{
  "num_hidden_layers": 16,
  "hidden_size": 128,
  "tie_word_embeddings": true,
  "init_std_qkv": 0.0154,
  "init_std_up": 0.0154,
  "init_std_down": 0.00272,
  "schedule": "wsd",
  "final_lr_fraction": 0.0,
  "batch_tokens": 32768,
  "train_tokens": 121200000,
  "max_steps": 3699
}
Each number is 128 + 32 x the weight over its row's rms, rounded and kept within 0 to 255. Layers, rows and columns count from 0. Numbers have three digits each. The size before them is the row's rms in percent of the matrix's.

# layer 13 MLP down (transposed), 448x128, rms 0.226, rows 294-348, columns 0-127
102:162150112147151132097130095149106163108126103094109148098155139109095168119100111132082198146151122181129109221125125111065152153128114116118156156127146125142067113194098130101124137157134091159208095177122152139149205149141104109147156114118138071137151134064154153098181133108054144130144104088114119133075072120147131070125107156146086179123168188102078081143105114180110138129084
118:136138085098157156122100112097179092113156203152118163163089106192118133066129163084104066118080110103137132190134161085122175091138134133140160102098073108140092114138152142143113131139130080145144151189043165133133117148157104155166145166148147134114112075113100114146182162092145104164093072181175111141066098139121157113126157128191119100060151087093121110169130176142109113123145
110:133168099140139176149137115059091162145161155172147156118094106097110135088152112081126070150173149145103067159093113155080137138086118186137148131124166192123120181200105150086086155160115167095123135128106188151127138143127101129171117115091139138068165101113136062188125145061105135105123114145117123140152187118105166081090133110175078112122149130163126071099085182090152154093105
097:109052133127053155188105092155178101119171104156183165110105160108133144161173115102205160146123083115131177121185111161172111106095153184145105092152104084144134110097118153122160082138113116092135105124128133110075081138184132172090085087095081114131185144144154174087152165138132141171063146143155086119132126112091130129080188144125115105116103137145141120169148156130152138101196
083:145142121048135148078091188111149173114129180157107127177168132084133127085133106114116128146147122130136117100159124114143207170129124144149074085124138148121141176157096121134150181113105123099112124128147089142169159143150156067103116103119147131171162214122186129147135086134147149119163109129180086153152083135143174141201182196134131171072192151100098098089082083106138153161113
096:135132097139150098155109083209071149107111129111089111163171122169143088081169133102151105133177109145070147116135139084111216106140120111131159142073129100124153140129099084125098161115118125216138146149176188094088155176178138130190136127081092105150076133159137107168147207125138110122157122136123151071126131135122127116153150123142151201128147074105149181088127162123178085150125
109:097101092135133124091110098138123132114112113088141049122107089160153172107152154085113111135186187073099091180140134121084142121175059140132143102148136126107177145135128165139138123130141171097101117121103095109125132162125156128144151114141139176139107040108212171145181207068148106159126090113108111133129182168100125093116120141090118191164101172072081096091162108174092155112116
103:167118074165182119095118139029100095110120118161134121081134138135200101158166183080129119120100193126131111163119173136139151127109093179122133156136134119087126127104200144145122115137195162138064134082182148124142113147145095081134155176112205114095156163133151157164076164103122136138110139135180100111136064128109118110139159150086138172148114114123162074072175109162108082124140
100:179129067177130126154154208143163118104154122131160092164150096155161184093133126150102121123101188141131091120178105121051126105173081128161137134127204116140141154125155105150142063174189138110110089116128146121140127138160127070164105183126103146163090058137172148079107124150111160087137178099104102093148135157094094090159155106153154140080167093110099135123098140080177083105098
091:133125101128165097095162189100101104144085097133125129106169163079137180131119154166076110145104098124163125138119166125149081168108118053079144059127113165129100176154145154094085158087115162083179138130085081115141183110098146128175117160147120168146131148075144139088145116182131131139104163089181207088117108175174131125168135127200092156175137116133176107150122139143171080141162
102:127096093140108102116087197128102121204122134118121126117139124069096082112063187060115123117159089078079094134165123122060107118122137125130055085139140156157165131174129130118119133101144139125113165128121097098110107105165084136096114120077107070101124092111124060077110117164143127120173087150180141149151102113089114147145158123077110114090157120200176119057108084097171096108162
086:154094109152110126100130212143101156115174080097088117134141140138129128176153139081150121160142104145124160178122102133154073169087080147119162067139154088099113132038157197062132163138081145136169102158227144140156160118139191113133066158167179185141161108111151163165096126094137172079114110110122129169128150111127126121144117145142125116145142111130134194107104140128135103110073
111:121092112159182125160161104160072169118166146131115137129058159117096097078147092133138183153135136163147150107153116100158187130145060182124134146099137081130164054109126141125146185181178102158086080122146101106125127115121125083157124092174095142114073158117132176165095109121060098152124185106121147107157169179097121135105139154099093135105091054062127142112176125124114133073132
096:110107125126203132148186160091122084130125126133143163190172173115098123118122113109135102155186127136114100160107155075165159138107169208158093146142105169163157089151101098124082066111125117136137169117096128115110139173171089157149149181062073051120144111097134116173105122135132122102118200097160123149115165128124097161087143130049135106140138117190135081117142118102186118114185
108:137130153109081145152109070081138151101156071073130099087131106143123165112082088136131107117162077153126163095157128103143071151124118173098189129081140198099087144102104137134196100176143110119134063133101111075079182123161134124157118097130109166146145120122068148151177123132191162144146084123140133144090072107185140147106144081105062116151137130092148100097117168093107206125114
109:131103119192114127123171149118148114134105112135100113131172149045089126144083174154150127092174131126143168113109172114147125151133138195134094043161187139120077095124087154150115154104127110090137152143150113142086132156106179135158110145120115181191113075176135113204144136106112136084154128200083137123119111134129131099127132106127222070128078110123127072122083125086129160128199
101:118093169156149131106077176134142160172185147117110144128179158143117073118114171137112126141057163113186115155118168119062142145145142080148137120051113123132079150165157099153069139146073145096150071158111086184129121119144138120178095131074182152133108123103147135106110108138074129159079130156117131170096131182093146121116188104176127127158065140108153113075170154080135150071158
089:158127087118157122088108101119154099129099092099107133069143107137150099130197112109144111176095186160140137092159151091145106100146111052066155154133181177118116129081137113088114135120104164177110144080151137137070162105118145118124128092147117119152104131116224207147137185161211149114095092135174175163138086101116100122164126114132163131163121149205161151153114103124140088091105
103:116143149218141134141157135148111122141125140141151145144091125076115099162108191106143123056076120112129126133123194081179121080092163123118139142151150190214112087155181143107127123123156093127116126084091093091157108158105135107208118147080117149109125120159122070110098142022160156087159163122110120145144136175092135130127178069128149103166125138124117127071102080156112137153104
101:164177082101074141075113172141186151129164091143095120143135118133091121163147110134148118133109101173183119132105142103085108154112102071153128081174162137179091113124181172151119123089116147193146160153176107183110106141148099137173087101099094102178149134130122128155096144164128176173120151165149143095092079168177076130102201197149128170156106145120182168092152152138177122132092
110:119147123192101101159110089084080079125101145131116147145050093148179140139086118156102145193155157116104092153137120131102159106154082195123165136136083085119208124100114084187148167127142118154071127142134160114115156135059159142185167141142144157110101091173044113109112132123097090149163122130138120091085150162138191120130098099147103184147168094130107169164146119107180127115163
103:099071101114190129146110059159174098152094073108104156103091161123128115112152134120149128129130146140115156130141137127131174142138117134150116104142158111106165098116154122118152096060108120098081065111141070156185103137187157117088082094118161100166134133071144182169099111117126133194091146138189119059045106136111139097114116148190107165099138070070165146101145106097107150085087
101:154136164121074128161146119147116127131110128155133179165075121119198154156166101156118119176119160096123227091162124138118100136115091151130154130188106111067115092153156079095108161128054112108137130070164153082119121171094197100167138130056125118147150141178097082126103165164047134132137108159140125127093129126156157100135166127109094126108079137090135096129207079103109150146120
092:156160112117094080134143185118152136139095081165200173120098111116148159126122117137136177155110187117159137128140111222159183142121105195170132123148181146139071169110102105113159156146124140095206107106084093105132102130142124115137113173085161144135154144145140129112170121156151116121116165132090080113145133114087165113154089121096142102148055114081130013076125138120118184092118
081:136087086093086152172164107154104127123148135142167211114140129155116141113085155111103101174067172135111100088137169143172159123177142203100232087111131128126134141136129166138155120131112084109127101115125142109082059130128130123105184111038156095130097088171064109139148185157147162109093092143130148141119152103102096136109173169108177054142150121125142146142138180108152123123136
104:101100085109126151114150201137077071154152127129140146161102168123188133089167158064112093163114119078110144175123131103125102131136140122156121173129112093143154114136182152138144120191119162128097127122115114134151174088186207123092129191157215120136079070143101125156122114086104149105135142113112178180111071113115142153148164132162097176160149065093143164101132140129093126049116
103:199107129162109173140145189153161116098144151105103139149113172111130165147146097161168155109099170128145155168119135118099108136150180136128114120086143044163122142000101140111163164123143147069122079075120064150121162173143136159153108113147095153085173116140114133130107146128167098106146087093121111133132114064088113172114141098099088113139111094106060110139120172139152111161109
094:117153158131138108102179063129110152097140093149155155140189105149109117156084105169174042119153112158143139146208128115151103094156152091110092141087110156087148111104082196136154142140184057138164127101084142107096086146137118100129122134132158151108153195070187100147104153142172116099111163164134058116110150153138103110162139087125171099119076174082180097145102147119087136109153
117:163107179182179196107155134175145116136139177158124130109147123140104089086071113165107123152137151090121195121135110083199162107103109096109151115093096082125184113104077095109140168131106103142073083110139152163120106103168113183130146137185059120133185201088124135143149134066179093108118114129164082138096104107107108152125143167106147108129083108150141090148116059104113143107082
105:152085108168070205163097036152161118116162138112070095119093167147135137135152069134114131141111108089136163158144064199128142160120155128103130099081104112091044133094148098134183136116131133134099109176081152156091140148173113096153140054129149127082142183149109084145108118150129133088149170154140112130124133150174107158190140124123131186067129086160148172115134096110125112154105
089:121148106131211160097105138110167124114162155107078125118185175164134089173115146110119050168090106180120175127115122125153088129118111117138142097153101164142105147133154127124149129059106179101108103148156122163192069085082140167178122171108080146119143168118172147075132145095145148107113113125081150136148135116161062094062123119156158093140092175178175083105174134155120144103191
090:079163120168102068142174124158154093148106127127134159123125153102112166086082101093124108119080136101158138171149124135151129184187181096135097108133129137087117114154119162163113097118162121113071097020107136094152171135083133144136108123127110156180113093127102107087115158095102067060170129116175167094173104156094158069131107050188140139094133128107149149131097172120171156082136
109:170153126170192130137122089138164134197170163121133181151127168107157067072108145155113169096189117113155188159147190124148147141104114143095138090095098122117103162197138118085121085129089061122059114147078106100125125127151118074096131123139097137082180175130098133154120153067063171115180133135109113123130117145151113189078140137154094148119076173132109096100145163129088113136145
109:090085156209170112132038116118182139103084165141114135162111144136162127186091109128115172179103163138108139204189121127152144161115168091158106079124156092127087147177110119050124123073082137170121144090163182126081143132133091116201114097101162171164089154076114140127126197122151153161153114128129134118114102155147129105065125146132112085150102136100103156110107129095125133118119
094:189099142075107207120147121101121147104112149155149163140095175132146119166111054158120109174109106180196106162133108158095152118159123092105102153056128147163073101165100134175152171122128105122114168155177135105132113108138117171117173125144085148081089192143139095147118099102116088087083174124138144128137184123100107152167134186190089140118129097110144129164053096151150114170088
113:116139103103143160157120044155162150086147138103144098114100116127114145093071160132128093112102136116145158080163088111121140097054128111117150122078092177145180134119077137074130110144122056176136119040178111128166218186141142109141109162113097181176145140172140127131107138091173102152175139132171123136136129129123095116149111178115129105145091151170089169173131067155132078166136
102:086106142147163142105156129170115095154110056106160130030104143180155172170164174153067123072122104103156166161159171086124170097086139179100158104084110168072106081140086093162129089094119113153102163129137153129166101140168090126143149100155114087122047124098131144129089142110103114127090116148100186153140122151135130115101105160164111070108142169148199124132088125175117137108154
096:116153140105168167113148145155082141168128169106091180108132147101173088081138101085136173100105118170117103157139173114152114084153158125080141160137116072134091083125142157097078106127142142066130118187109137186104160151166126102133088138078182136169123111122160106195103107128185168076115146086156156128078050131114157133083102155103162096159146147117140117077062198090155119132146
102:090136095136080155084125055100124140170100175092144109127078133139134138148052152074145153129122110131126041159116097135134098128100116095137133114125113141156147147056100173075098065103082098149124092098182128148136184164084190123181133141067153157144179144116141148149189158101170124100124131104160141115082154124145175089127119116131100122126159116159111169126132128182124165198183
096:071117143074136122141150070098129113152129140138178158106075167082141124207164133178123120183096163109148095123095105096163140141151132147123156139100068130142088092096133099137099106113079140097094136099103136168111148124154091164103160126126098115180122095149138194136044190180085082118144158177100191153140096139145126186096128118141119092132153159092156113074147143097204148095153
109:136108067069134194100116154107138146186114095133129181079100168113156150143123068076159116107200111120152127158132082099096100159145174035115173083165152130128053147179170177167123144117144087106139139155113124157121116120105148141115130091120142118127153119122108131107111128119136108125082143132063115055160151159116105165123130129148122110091121097115140076067090104058191169149135
083:102164155159169056143120179122146105103093094179142104122114066169118096129131133137143123107191078164117081109183170131161163131111095139161121132079166143136100101156145094151091080120138122166106097124086101125171146166108036061104206119067129091119162147113095122130131086142084087149145108119167141099149155114148089158067146148082132102201133142127141089157131131111143175163114
107:127134145113103166170051186161099183119072059105176116118108165088120134183189138109166141076106136082107096086085122152134129111132129124122151143120109078134122092068060099114150137179106166203203176163134181124106113103184146089125124141100168089101154168124114132143128115112135134119131198130160089108139114151108125129130101104135171129162092160105110087098058119148137095136142
107:096104120164111138175129120125067091130124101111183097131150164091134091103121137127144167094178100090131101130093124132088150124160159134168173144063181102118108118175142171213097129165109102121064198144077172078105083119101125119141118125129116094131088128135099143089126139060149114157121192116119150095144120111100147125140105181206124162180151127151141181165127106142131067201095
095:126086156177138162140152097144147125168076095114107050084091157117129135159138107152097151172093127085129107132153139133119146181159099125116115045101124133198075110088124127158144140054172149118096107110136103168144089106140139147177100110091216130120176138150124153105174079135134127070102194122085183148137142113147151116159146096064123122069130135119082146166135154148141193124093
106:163024123119113114088109100155158151138152092102186176140215129141124076150153159127118139104150129144124208167117161128112116152136123122077153184137090106164118078170092120123122078102145161100154126167135103149124136154157086147128140147199184156113118075123154106127085106166220122176106129154110110134127149084108119171124132117155106136162175147170116121133094101097158147212116
101:063085112106115153128147130149168173132189111141130122123116163197069109160052165145113099102177146123110126176141136061112084098164095141120158140127159092119140162151179106074113111118142192102106145163162154132154136178131124134174181087164134148073090153116124093124138189137108098122066127125103223112121117096176175121103167123183083094109164140118097096163128153145143106116116
093:139166126159185137150196085169073147082148134154106155139112173140114124096149102131160147120129090113125141142144113093150137114135144146101213103153153116081111121122117091116120036107169097131136188116158216155133145159170171119129090107123065091160154159129129152159131150166105086134128150086136161125095075147173157150165097085156100133073127107168163087139130085046131077123089
100:151129091187165106155107151120099129163120091097143175155183166100134123108193143085102151130152113098150089135157191127179150096117167178145116118132126083156085116146110124115082107095179123134078151161146108172161159118183127117088127140070060127102134147163138136155135081121131097086168151164090190111128151130102134111147095113082135063134090103182080095147117128118194158171215
104:158132206078083088109100115151171149102107158114139060122072093145129148108132106159136075110209084105163160124136075090150153160135100127151173161114131108143176103069092155118145147063112108108148137124129124147147122135183114178053169112220151116146156129204080133162118107162118130139153137096125069169144144107145104093135116174119152101137097109158091086083117111137103143104114
088:112126159148134122169145157132066108147142163061105075124195170176101143132122089087126130113144182104178145118137128105145159163148119187045081115124150219109085179123151132121086118115082124129096109082158120092151175132120097110151147121139076176122119089143124082108102139095104175129090097093140071144126165135214154114115106141133084108084129099128066097103127181128140174137124
091:154130151127109214149166143146072182136118099178145165115139139062139091153122170162098189104085183151125108114134113174131075087101140132089125070093147125132198111093101101166117075101086164104064100111159100133116120154181169181112157123088105111089193155135149132162131103134135169126112105107124136116149116123155134099108076159140124104118070121149147080125095198126080105071140
093:213155129165141098144175187133110139097123127143132114186147120114146149176137139097118130123157162139106057113117130167090057125160116195170076161168134181139105160195115087097110088130118080147140121121130107146150129112144196115140141135126076131102091098129146150177159104143177151099149134093163109110139077208084090193154128094132131190091152098159082153125150109123075165126124
090:184145147194121059144105112129068090138129068128140146198118090143105097165176074086118084152088118115161133089166109088148124171064110181146104066126109114117131120111126135101067083166198102160101124132163039161144110130104139139105090132075056072148155134132096156137127121124111133101177145091136119100131091133164144117116115130098137138085155138087145096069143145106127120120090
097:147158117139109111095150114173129088123106159102156095127197160191100120108107123131049089116097108133081121145127138152158151113121207106108084135109089133102120124159128179138137136075076117134091138082197101096209130193162140139093157144102091157110136081131136172146174136161137096114148157109086089129173157103146137180131134133148143169118134141172038078106133122121127190070098
# layer 13 MLP up, 448x128, rms 0.207, rows 295-348, columns 0-127
125:140167186193115116126177122168161101108092130136110188177131092097087123121139136137140152188128068144164116097164111095128088136101096102114135176078160028129157155138096124115152127148128119077120119146114117098141116176025151157180098134104138133125151170150134114081119086191175109101088093140137157119084114105158090158123098152091089102119124174130172126147147085078157118187128
102:081074150137175113177076144122097089119083199136193103142135102137162113156140147174130142099111081128121106095151128128129091108201136163179202106116113129162115057085170134087119046077143148104125106121100064113129109158090190145140183091117150148133104155150132142081205143164192123106116116119137129123172090149147142107167115099121126107173102129113091098117124128165120091096129
097:113134128063077178093128137149105108155175165135153180181116144180102111159131158174105095097098146116148180127147134062121116045110157150081171092098082159218095047148126160197139120147176142137150127164146099155107097095076098171107158163156140092104136117151129094128124160081158142118105085107139155134143122135128138158160132161123136177155173135080123149107167159106087116107096
089:107141073137083134116192239127127152170124164164077153136082161135132158140100099170149085113117171118104128158092097184162062137133127108144090136114078110079075145095157109166167135135109163114123118139099070138106150130137147167099140204129165083145131130117124162155134112132149134192137155125102132144204187113108114145141129098113158188145141150083109056190102141139147099104144
095:035129129142119128133102142123051125121208135133118148148186128094107149120097123183130099102093171174136175150165153117135153189098089142108151105146175160123159121179155108105121116104138092163088133138111099106141148135125137122112167125122129131067180122101125109156107117069101138127139141164007092109113106132074126105120172139090124163065116089117107148174190128090080145168081
101:154111093183099124077095171108147112065090073108167184155181141138084159148143129147139101091112134116163148162101182114108097135143094141207109151080096157091209085147164107152114094153132102149121135100127113129172177141087122136119210140166137130144159084172183135091209118121140077138128101120044109124119128123122080138143162171153130130102137089140141121136109187096131132105110
104:134161100069167125177143127062117065138104140124119106156131125110161163134095132167109076149119073147111134151172062121071123178105117155137154116122093152062169115157169157063142094100111166125139090116131160136138122119096157152102075123104153163149136161080144105136169182144128083187124140170091165105175166089120116080115134139178206167119086116096085157115141098138176162067120
097:151159128079145133136173022163154145140132143110082132118071131132084131100134194065145177153074146139132127076097140070103078113125184147140079068112102140133107101099119148123132119148167105105145159143114116168117118123089148169163122177208130167060129097099128159068159103085128138171098117183119181128105105044100156146154113085106150149111120114103127134114130117126126132148173
093:118115148140143093147174146082117147112094170102107106161143124098070134121102099114126144128111209106160097117137097173153123058167121105169081134088107103120094154092119152118126097068166111158123066144135128154113133134096130183087163124178151083112101112160127117095138082179144155131131150152072090122130098130075187175108093179159080127148040116127131151095224111092107167092112
099:117154135129102077102113128120152115114114161106149129138149078147153097147117100069103142158121065067087135115121135140168099080097162141119141144154191092129064112134097165111121123124066047177144031139132113169164121178124177146133154145184138106097077135149133131145147128100149161152070165104123100121135145123151185128095130139128093050117166144036115102193146092129099139148143
112:135155155132124131206059134077206122103063209126109084129134144104129125091122129058170119086127133095094137157128091165128151140111186091117167163181103146147153198126167173185106105127111134139100110109130133196129075128159097118143120103060096133129167119207105119107140102105136120134121165118127133105182148081135167091106094119136107097116170159172142097108103163109100138160157
111:129198140099132108074138121146153106113096162167096182117075150122087078086177138138140069176088107143207189096188115103081147062095114139104133171124138103092138156146095136131108118201130096106120131121149085187132119129106102101109142119161171132090135120155067189115147125140142153112094096125141175159179188113128153166133122139157074088105142141086086111130118196146106123104096
097:213185191148064134179149158151097116080106142124138123076099150148124095135093134164134183117141146140122137129152129099105113168096128129112129154128084133177097102160125125109098170123100117129123112133115120166143102178138175122163158180113098130098161140118130104164145092149151142137134067078077076151117130078123145158178108201120138130069094095146134114185133141171127012069097
109:144149146155090100171135079097115062095127136206140146147094181123157095130160140052125065132078162163139082147103112117150115184120144150157132094090167103095089127103115120120130100190157105166185108197126135157169096190101158180130097129083129087094107154134091133135194131152142087085104158094085105147120155173126183128150147123188150176088138099111157132142145129169100137125151
096:090086189156116126128115106072118093080157125087078118152119133115092136137148102136116076099182093082130129149149133109130055130094118169192128115093181088167120177149145082144173104132159155197115112090161149085131154170158134087143148084088176104143121187131074116173080149121135098168115113110109133199169167172177115092171124146142114165131193151106074127119155095100124128139111
099:149135099105102125127106168081116130148164138127141073141144179172157144144207180150090057123108145103145087133123137164124139127116130134116226189081092143149130167092123171102150114112183107122129092098124181154194078105139082140134097117093113150134147103218089114148083111138159111129172102089119120126051163119064147150100114126103140135094138131184122144158077183133105100136132
097:076161173095122116131153139127159147080127162116127136092142138058127159118123140119145165137124124074141129164154138116130130152137131167102147129136154134161172135152169115094143121117150133061096151128137094131120130215167105052133096142154167129130079035117122078128152113203102107093115087117085094113116163195122190107135155155137104139130149168090110141135161106166096234151203
100:137113128127110167158186078060147176093128157136119167154115118154124111193132129165148156121133117132155121080108132163152089140089198118117092143122141149085185152129115143114097187117100111086128167102122108158054154177117073178140129150122108150139116068096087174120076089188136110126108155126162093145047137126069170108165123173117141141122124146128084085126199114102185152090161
100:169112150114144053088133118166186167132098133098174126119177146110147162103086110142087121176093143132096124124115160106132051099106165137134117173140109097093117144114151094145122125135137101116121176094150142142106134110081210157154189116163101098156180079076196101123170124136188135085112102109151074141159185161123147083113107132147184182139123168173107072109135127111081188107138
106:083161134103115124197162121147170108165132117141129055165091191114138167099074060134073125137138130107139177163128120146147097181137160121089160152098110163146163117083143149087198087065135126109097085086152123142170162135075113180091143097083112111144105136177084072128099141103122064103148123151132122116167107079143150117125129173167105137142146104195114084143182113169171133141118
098:087156150132164143169077117137171118131123153127095130209138136153132098094104162090106123105088089158123149138125105157145157135131083159116193193108144114149151115129095078108134108121100133134145067111124116098163100193149166141141134160118177140045212187148138113127113113066128142135128149105144086049113168170050111115131065092120080144145148116131055080143167144127151115135123
105:114098112121120123166132172103161138088116147136133131152140106116162207115132164115111145130096099082089143064185093138099119094082040160147133135101126080151142125092171156186148096156147140183093157170106075093123165187151133128145132089097151133089122153155106107182135146100165151143088125179164196084103124117163136151127139147041126158107151107130116126169070134098130167088200
096:122133138109114158117101166088109062095154173154126103177153082122136147164144092107076177063124164145148101095094162108093080110100137108140167098116122141159108135132145104116097077153169146204059154102086129186101140166156027134175161133154105109148124145160159128126123098131075176107115138127120164149147128096148115183081162129159157120072160150175168089137067119163114134154088
100:108147155106122128087127095126189151121123102122114098183109073125119158129132103185196184089156166106135156125129143098091102110144123097131061167158102137174096160102165102091112142154187203133123119173165178077126147135139160136109127176184129132189161122127165124129135093169126120172157154157137208093152076117141182156132163128097148164164147088108106110119162118188109145166057
095:132136107153175122099142165095172122093111139172139115126104096112086174076059128123121139093152105153120070097097109193113135112137138090150154111115139162109115087135087122106099093171129046125130162183141200158166143107066078136120095074144115075164110190123104146071114120151144098152138146058161189126127129129109189128144116189132069147168141160146088123177110098125152100153154
105:098110133130123139132087126146102094136161126146133091112149130141161125132108160067133080143144086100199101075175128193108117136163135115136158155127121115120159144140158140171125078077089126142128158157071154077069117052053111089186097170145112144167070122082140134133079165128142133160140138187105166098124084166103185108147141110102131068118111116111173154129149072074105193132176
093:093198140085118150148121125090103121098125079112123131101097162107173116148121097090071132165136108122126137163181101134113134150129099104098186126142086134107137117218105127126137087152222075117122108081113106092178154166141170122134115148174103158079138165180088118117148185131129080142132185175137130097131194175086115152158101165108089104155068100087174152133130168121110154091093
100:162122137165185200074147162132139137157111079083089159116109122149174112119068104161179078100149132152197130082170099118132202161127152147105202109134087180159138130100136094112164133165130090087106077137090170136078164107115114172130128102107125125130110086122066135113105125201155123145176125101112100109182143155115115112160112168140186109120153100168153115138111075100136086155097
096:172106121129101141181172087099099149122189124149116148107154093102111138122085162130192117092104121140133115163100164075125097074093096116184114093150157127148143083082142123091126121051186099122157160104151134136048114109121170204112122162156159095100199086122120151119163082141134167135128088088125124115172119125132098076113090199088149108092148144109082142110154134135092173090179
106:194144156160091092111121072123110159157116128165101060155101061158134128170154185113127149117117097135084156128131108082125070168087108143162153100134153095170174126128119128138101075098147157163154152116137060114219108139107149123151194162093155122178107114145112169113140158194147155160152068130178172087116151156108140172180152161080108121134149102122148112166126097103139116190123
090:121170185172150152112102116124177148110158080164150148142128130114114131117133063103132105137128201186120091153152111113146149141127109111047136129173068110098182093095178155144179113156175089093130109106096129114167125111154070141156163136169103144064172158083150124129100039197112146111064113131083142115139172150144131097159098132116102097121110134103149100120207084106118106123155
100:150131169160100119156115134145124221104109086108116152048107122139143120151082139110168102131109145177136106124160090118182146103046193170128097151149091153105150123131163123098121181078055142114125186098130128095099148170099096109110136107190109128158094127159175127174166108093090149152138146159148092106146145052132108132165099117093128120126146103093106135139180161148081061108181
109:110158127130128130131106149101144079113142157173139210124164079105183074074066176155113144159136183134152145150137117100143121060128149106144132147153121143132116136125094115129147156146111151148116100123055111128147138104099083133122099125114148096121117123139106088166112163123136149089082088136124135058128104164111193221107086143133133145152130195123081069053111115157090216168161
091:097159050107166139153133103117111119125140125144076149124183117056139106108158174124136135137159133104145154068085109126087147140157134124206089210094076182110143145098171190077132138123128128106128101070143098121095125059130122120183143123105106201177145153096103121115184193122122156083115140121176112133127128173109172101127155136095145119121092154163101134184116162145101174088120
105:096117098130166138220112120071160147129108128168125097125122152116095163118109141088131198204144139081152072084113144171061146068149159172105102143159181193078119144119146126168175123157147132149151101124089105102127118107153080181088095076134193130113159089140090153160147109136154073177144115095143126111210132165107159091138134109163081123109161126130110135121150102161151132123141
099:096135103116113166075097128163101104106099147064217127152149141108119185056169126118113120108126118128152147103162198166104172122152122184135081152089163113141101154171207104120093108094167145148081162146115126086196145113079085143095164144081091153121109154113107080210121103150139142126140116184138095114115162143149151111141146134135077141112135095212110123086139116149110157109110
100:102150145162128155123089174082151158183110133155105111182073124107139160130069141138174084041121166152123133164158101120131133134116079142228145118120138141182123163176146108097138171107129114093059132164172078127147146095088160156136095130179129132083170150146094063145147181139180103162113117132074043145138122056101112121150146147145094128161136106111124109159140123128114098133131
101:157123130150157204153115141120120124094190162144166123127134156134197155077177106134129080148126103128159142125107187167065116044103088115149125153070134104130107075106157107092107196113105188090082096171111121124180090127088102174116152136125098096144126164154144148133171133140160165137107107114186117156153107085096101147112079103109161065124127129168079115118139112096077121191093
097:107139128133135133210071150138138170142113147105105142097074121128212128127094182128149113088087142179109163124146176145182120118102160121134154099093127145079144125138116113165154148099141078121157122112080081155114112147072165146139074139065140061098139150172114047133087086099160127127064136132165102149133113096126163047137101137094125133147100141107114161108136186134091211144125
095:127123107144181138125159118130152132149125095129165146160123113117116139109160087126165149142149167124150083140114152163040161162111121117167141121086056150164103153127154121142149177115103143169051153084065158116157178130091108060088155168138093144140123079133077140161105170109147122110127131085072125069155161168113163115151112046111096133132073137069099144156161215143169134114114
093:154157113106079168133131132115076146126126096047105099175165133135114132125147096130162101182123109143102096131128106111103102150209197110131119111158131045105160135129157122108139159117148084136057132113211106072111178159124177162135087174162169149188169081144207131154103147138175179162108088092103097132125119100113148116148120109089159140105138088145140164108128108132095111153076
094:094129138181133167112113102141146169127160180129135144140117122094191079068145142120161141141116122178179133104139173173149101106105150155119101145141138042159105142164168158098154094105159066095100145136180139137144118122107130144126080189119081211108113148122118135125180162148136064150154143104090084162121068109126161132146101141144083065067178195157163108154092136110096170114127
100:131073097082153167101166110101102200123080163142128088138088172164141131158160100099157093081118136043106130127122122125130194144127121099130130111080166153118105121121126086164187094124123166134118146119130099094135072063090086144123159148148137123148190072172158161034144100134125129172155111147082061095137175113119175134112118148103116124118109071150120120160196101144136179143137
086:129168203094129148130117123148122123099113153115113105154255096094150091106146135117118115094097181171158111152091106128123124083128125154123170124124095135145126113111171130126102079118122127190124143152123135162105106139111169116099189106119096141125158150058169127164121082175146155114081072135145132148106113069118190180176100036099111126140155131110134134067094138160076092095127
103:110189118138174112118117085077158072131134142121134142091101180096110109094073155111166089103163143089177042172119053116185112106167155113123160131136128132093126161096105122128160109142157134128099150120106154104157149124076100184184210125114126099117107118129118149147149148114144130100130127093146117110156093136062051142138105181138123113064119108125135086167132207099181159146177
087:137151151137115115125186174125107096084140175126100153155064110089126130050109105101068080150121116163137158096151185153156160114103096141098089138097115136139139111162122132127138162104083102169116148086077132147117215167154080167083116087155159113129121094151124196113077135143109115157077107129097075162166150121117199114110129079138143198119085087074116075111098114151143160121095
097:102194152156164142106120062187127121130129108165126166176149112081075091107108179078154068085178110157133124078108115112163112102122119128127144109059145130120172143110211135103129146176121131108136119170140136149143142101076129153168124158151163177119152075178114143076068116171108114133151145068155154021142128148168166159092131136106089130131142174125141096177134125126129117150092
092:172197089114101130200108086141129162130166153121124110146157139080177099077159157125148131057114158103107122082159118074165104119164147150085120116095133187123138175160094180104111092121092131176182074139113160113156099114159134098126135114084137142126101116155104140097138136122068149102118162117082131160183117154107157064117079142108182211073137118180139091104176137134136096086113
102:152140128100145194130138105197147192083180191111157148178135158127194131151102097091120168125134184157123137077070131103089123137099170145140128156085109092124119137086175061121120099121179128091075079139135106128145099154155112106125073151136180107135167117183113169141145108133094127096152094121147118097073127082114102186186133160151120122087084106119082163129067122088161103133099
101:206149115127148138124087110092134163092089017138131102157130084133134110096146179144177181089131072151124144066118139165075091095090116112103183100136110108145120119119130145064149102079201136142095118169151074091093138119142103119146049116112146088151170162159159164144135092144155111152179140166122121180113132109145117132170131135122124117120126095141135197110166132165074099165132
094:122182117080130061143115108142118111109167168182107096131082121104115165135114047089137146159079150129121113146129176124150127142130108159145157138114114191151112140134147138115127121116054102150119136140098137200075107104163046123082138167211096122199136133105152084097101137113100124095103116174149173139121155079162171158097111155170161166110156135119131212127162167107098178113146
102:094106117148141192138100093145160100141096120111104119086137150132091113102175086178124112072112055124146187124138181107163218126135076136126146165066111141094099067147174164101199113110144179133108117103137127170136125137099142112109197094139122132124092107112129112142121125125075115151131163096059125213177173129145135162060153171170139134112153106071115124141124126146172147135114
094:146143128072175161102125153121189171103175152159092132101140141090108111122096115137141152128108161185170135093148083110061104087143141155148148157118170084143128104164155151139079129168091136133123126146123153143060148085136116169110141162132167167159085086158135117097077174130105131101099112126100109094101116112091108097122082160063192187121174199162127166157142176106207128157071
097:179163138170130149205140130162088146156103145130153138143137060154154138105089144131120196124109129167118053131152112144125152089129091147134109158118054040081148202159071098146102142121090173119148102115083124102146103160090074118139121120173106183089166105175103116106162115164109108110078164109134079136093153111132142136147147117114123120144166113137124181132110120151167074214113